Weights of a small GPT-style language model, trained from scratch on English Wikipedia.
Training: a variant of SOAP for these matrices, 156M tokens, 4590 steps.
Each number is 500 + 50 x the weight over its row's rms, rounded and kept within 0 to 999. Layers, rows and columns count from 0. Numbers have three digits each. The size before them is the row's rms in percent of the matrix's.

# layer 5 attention query, 160x160, rms 0.0466, rows 42-50, columns 0-159
108:415534560510470498423553513391451549481586562519392469475530461539530467552432528522481553469552495468447486502447505454448535444459502544556487474392483477384568472489488423523472467507471545510472566551596464551539502491470488513560574371494537602517541475564462489433506471473479559489523505463590500483638500450516538481525567448533472562443515457567562433414517489452464455581437440479484602528472467463482440543583505529500522567651488532468532485545552485501530472518410525
105:578502500550495588471490516480517497416513569536493429506457474492492443464569512452474444484543501492509466522489498533504487418505527443468532486469547516492572393513474441554469500578450536460512550505524520431615475423454570623584443440520569516573460575486475437472481422495364419510562510531469601443467527562547497563549477487447567477475562471512494616453476561537484464542599540559423505400579391520448439569527468565487501564487417521454574483485453499506481537504558538
110:546475426473491461474504550599511458519519423495551528405481429474449551507435518487484525575447557451514584579544506462626517500424505549459480504521452448451456496483422442563527578529476505439501526479525460477477523517460465477575543490570491522506444498493588547444531469440421452447431373508437498486454488434550545508430431448433524409473448513519483486555545485500486512522391537448580486470410463611524529460535470569522537462499478425478452640640528546495529486553450547
115:480549586481544492421412495521442487518515464515517481545475489499513559465343593431505484495533562526406475592449434575459538474549467417520541605500530488563531507379445542527391506561493437503619449458479463524562485506480527542503605573573530614501526531596489475451574433474561460491549467485523495551474481567557464509482494495516517415570441496536552408448522538470520516498530459573473527483554521454483506473529535547487528473520439502597471549411471527582503403476479483
106:433468583476574461518518543554504426515434402563460457578490526360433551523568541540530541461456575519500455489445535455480578494465421474508489499478546521490439455471485418601625470463441541549570445496470487528457540459564487518535511514475529518462559504530555488554488428486563454521484522565493510494544524549505473475495590422423442360536475483625458503600457567535556523552523513554503499492464478497453526491531443502461522345419402517546500480532527518391489522535491500
112:478491513546491505534589545525533540483465498384545512480476544514549489501461494540553494497416452422433518451511561513571459498495481543530447459515520512493548515483501450593497428513516532416430511468472537553514581464550525503569369566374569427477505396518491508568537463565526521487521460459495461615503491499509501580604491690541467484501543495611538537424559520441513526524572507477526548547566559440523558459504488506537487514392433463403476514468472449425464592499521526
108:419585500497472522548577574530454537472509482530450541503440478515462509532495556519507467554548509522459408523511502553447425559568561561532495543485415589484510427462425409518590478476468467557475568511427537527552601544437580473537501497510489475556515555507554425511465506521534566370478416524485529557471474416538479536446459528521404580581545506531490597539429582493459473501542471534463485452446543468369582451447455431419543501512493604495493438458574482445482455504527433
109:493537504516450514495506584561558475426470488499483498541562455518456424601466431512557415459503529435540590535535473553447510560554566404492561476477448534489485514523540554482438476513483527628526522465514531547430495438517465494481417411568530568511547445571573418476531505498511482470498416553489572419493539528498480496412530549564516389530483410500515552496508306392484537533541460560527498479396433454490505547501439485521484451553510472558511422468521599475551503489450475
111:478452574477492600456492584536492560531523526533572427462553465526561504529555451517468578514453531491552437435527486485520551502508486586414456545374547424546458508481533514495492514506519546520466484513513498522476608500488523509422565407577415508535548516555460489431496487496558529440476605498516540517532517530544440513450427533491462546445461542674514498460478630434514537477518441472492422484572569401495557563522510433444497552385467524608463563532529458464554496523482562
# layer 5 attention key, 160x160, rms 0.0466, rows 42-49, columns 0-159
111:451515522529453524452556519527536527551472484578484539499471425441601493589426553532422612439601444484486445525551554489489489394455480494555500537506489546429521459491524493475497521592529470505568544535563486475545444496533481494553553459470437486469574658578505477497528503522501519448488421546596511575505463528457584541452475533565591540449502461513544508484446429532563451378441548531400540528470495511510471597589464520514460571428521494447479490549429410462434497506415526
107:480409526519441521478507427483539471486442590503524567495468523576573450517589532514450455455480494467484448535409561549555610526538411525519446398543427554545558464467492538455502501459371574474543552517482544548533446532560502586418406481477444557510515522485515495397514523511564493511509519561472536423507531492510486487500467568465573478621440522421570538543631460501539484492459556516515490420549465506438478616518466558552554522487438518507511531438560414487440595468497519
114:532374515566538486503493478547605518506534478486594485463549435501480636460495532425562450560522553539493496475532506533487539554496475473508438535491517445534490452519528477480509550530439390486509480495419575576491516434539421457458598496411540508504563468421432502498542449467464476497501544513442586524445559387515536349404454459462481372488423491466488538548457442548522537515423523490565502389463553499465536426540514510489448546494490446524520590606487518466564528508504461
110:512475552525543457499513593506502477449460564549492509459503496552504471519468452579524495479480527518508412488427523473409432405653538503462589607446451516511499565424483488473439486483479404561633497437430474510552453402484458523485516448660498564398515511547568530506502431522454494591473511470501507519490427502523482442528563493414395499548503462502525512416407523471558490532473520470487613491464484568419445495519469517553509483541544521481550424442530486507562492435545458
096:570459495517475527529542499434477510459475453511520525519472537473466517483600380526477517442441555430441459522565560498425549541530409478587502507522481542550505408385602524581515604460481480455389501529501563546486521429550553536541531579509463454527433518495523463473420453524512501535411534580538397509451511525589463541474547472553495458372566520541488475494556520515496563537479500613471495505503587583443441463486431495574415397549430537530444547517529523528538520453478518
104:494590417481484487517535487514583549446533475399519578482543534563544532479499433553558514489371450474517490473467583517508537547515585570485483482450561519518592529483466504512449503469478513442392480479470557459463451499398387563432494531466550483493515443504609482536510515479492470495410450475622462555553502484445544641561424510464554614528519520558499552434527472513508525445522499481548523411548604397489468385483521492493509478491444403528470466502454509485439502513438538
117:386602512507423464485478548437448598479520445525419475480472483606503507516518519570478483504553461583537417458429443518446384561545461410485459484454485497449579512508537537495639479528437520542505530451471544631615581498431480453588447517468508563525502479542482420535525532474481499455469403446526516520466461411595565536552483522525643491470497477555527535572498511513556474497490466559468546522530535495469510463448469459518472486534466463600480475421437465529472468462476464
115:460550499476570459449476497597440558395411453511466558582533418554453546547489544538521466420577517497494505449538541491529528508592512595542484490497523513489503623446526534549523528491503491556488530540522532569451499532506455450421537512555495507523492483499520406390525530574563511519493433430546475411507518448468419452428534530484498457518480436504422603519547432408462480484468500638524500530559401508498526467555407519454471540561524503454553448442457558488577457412452393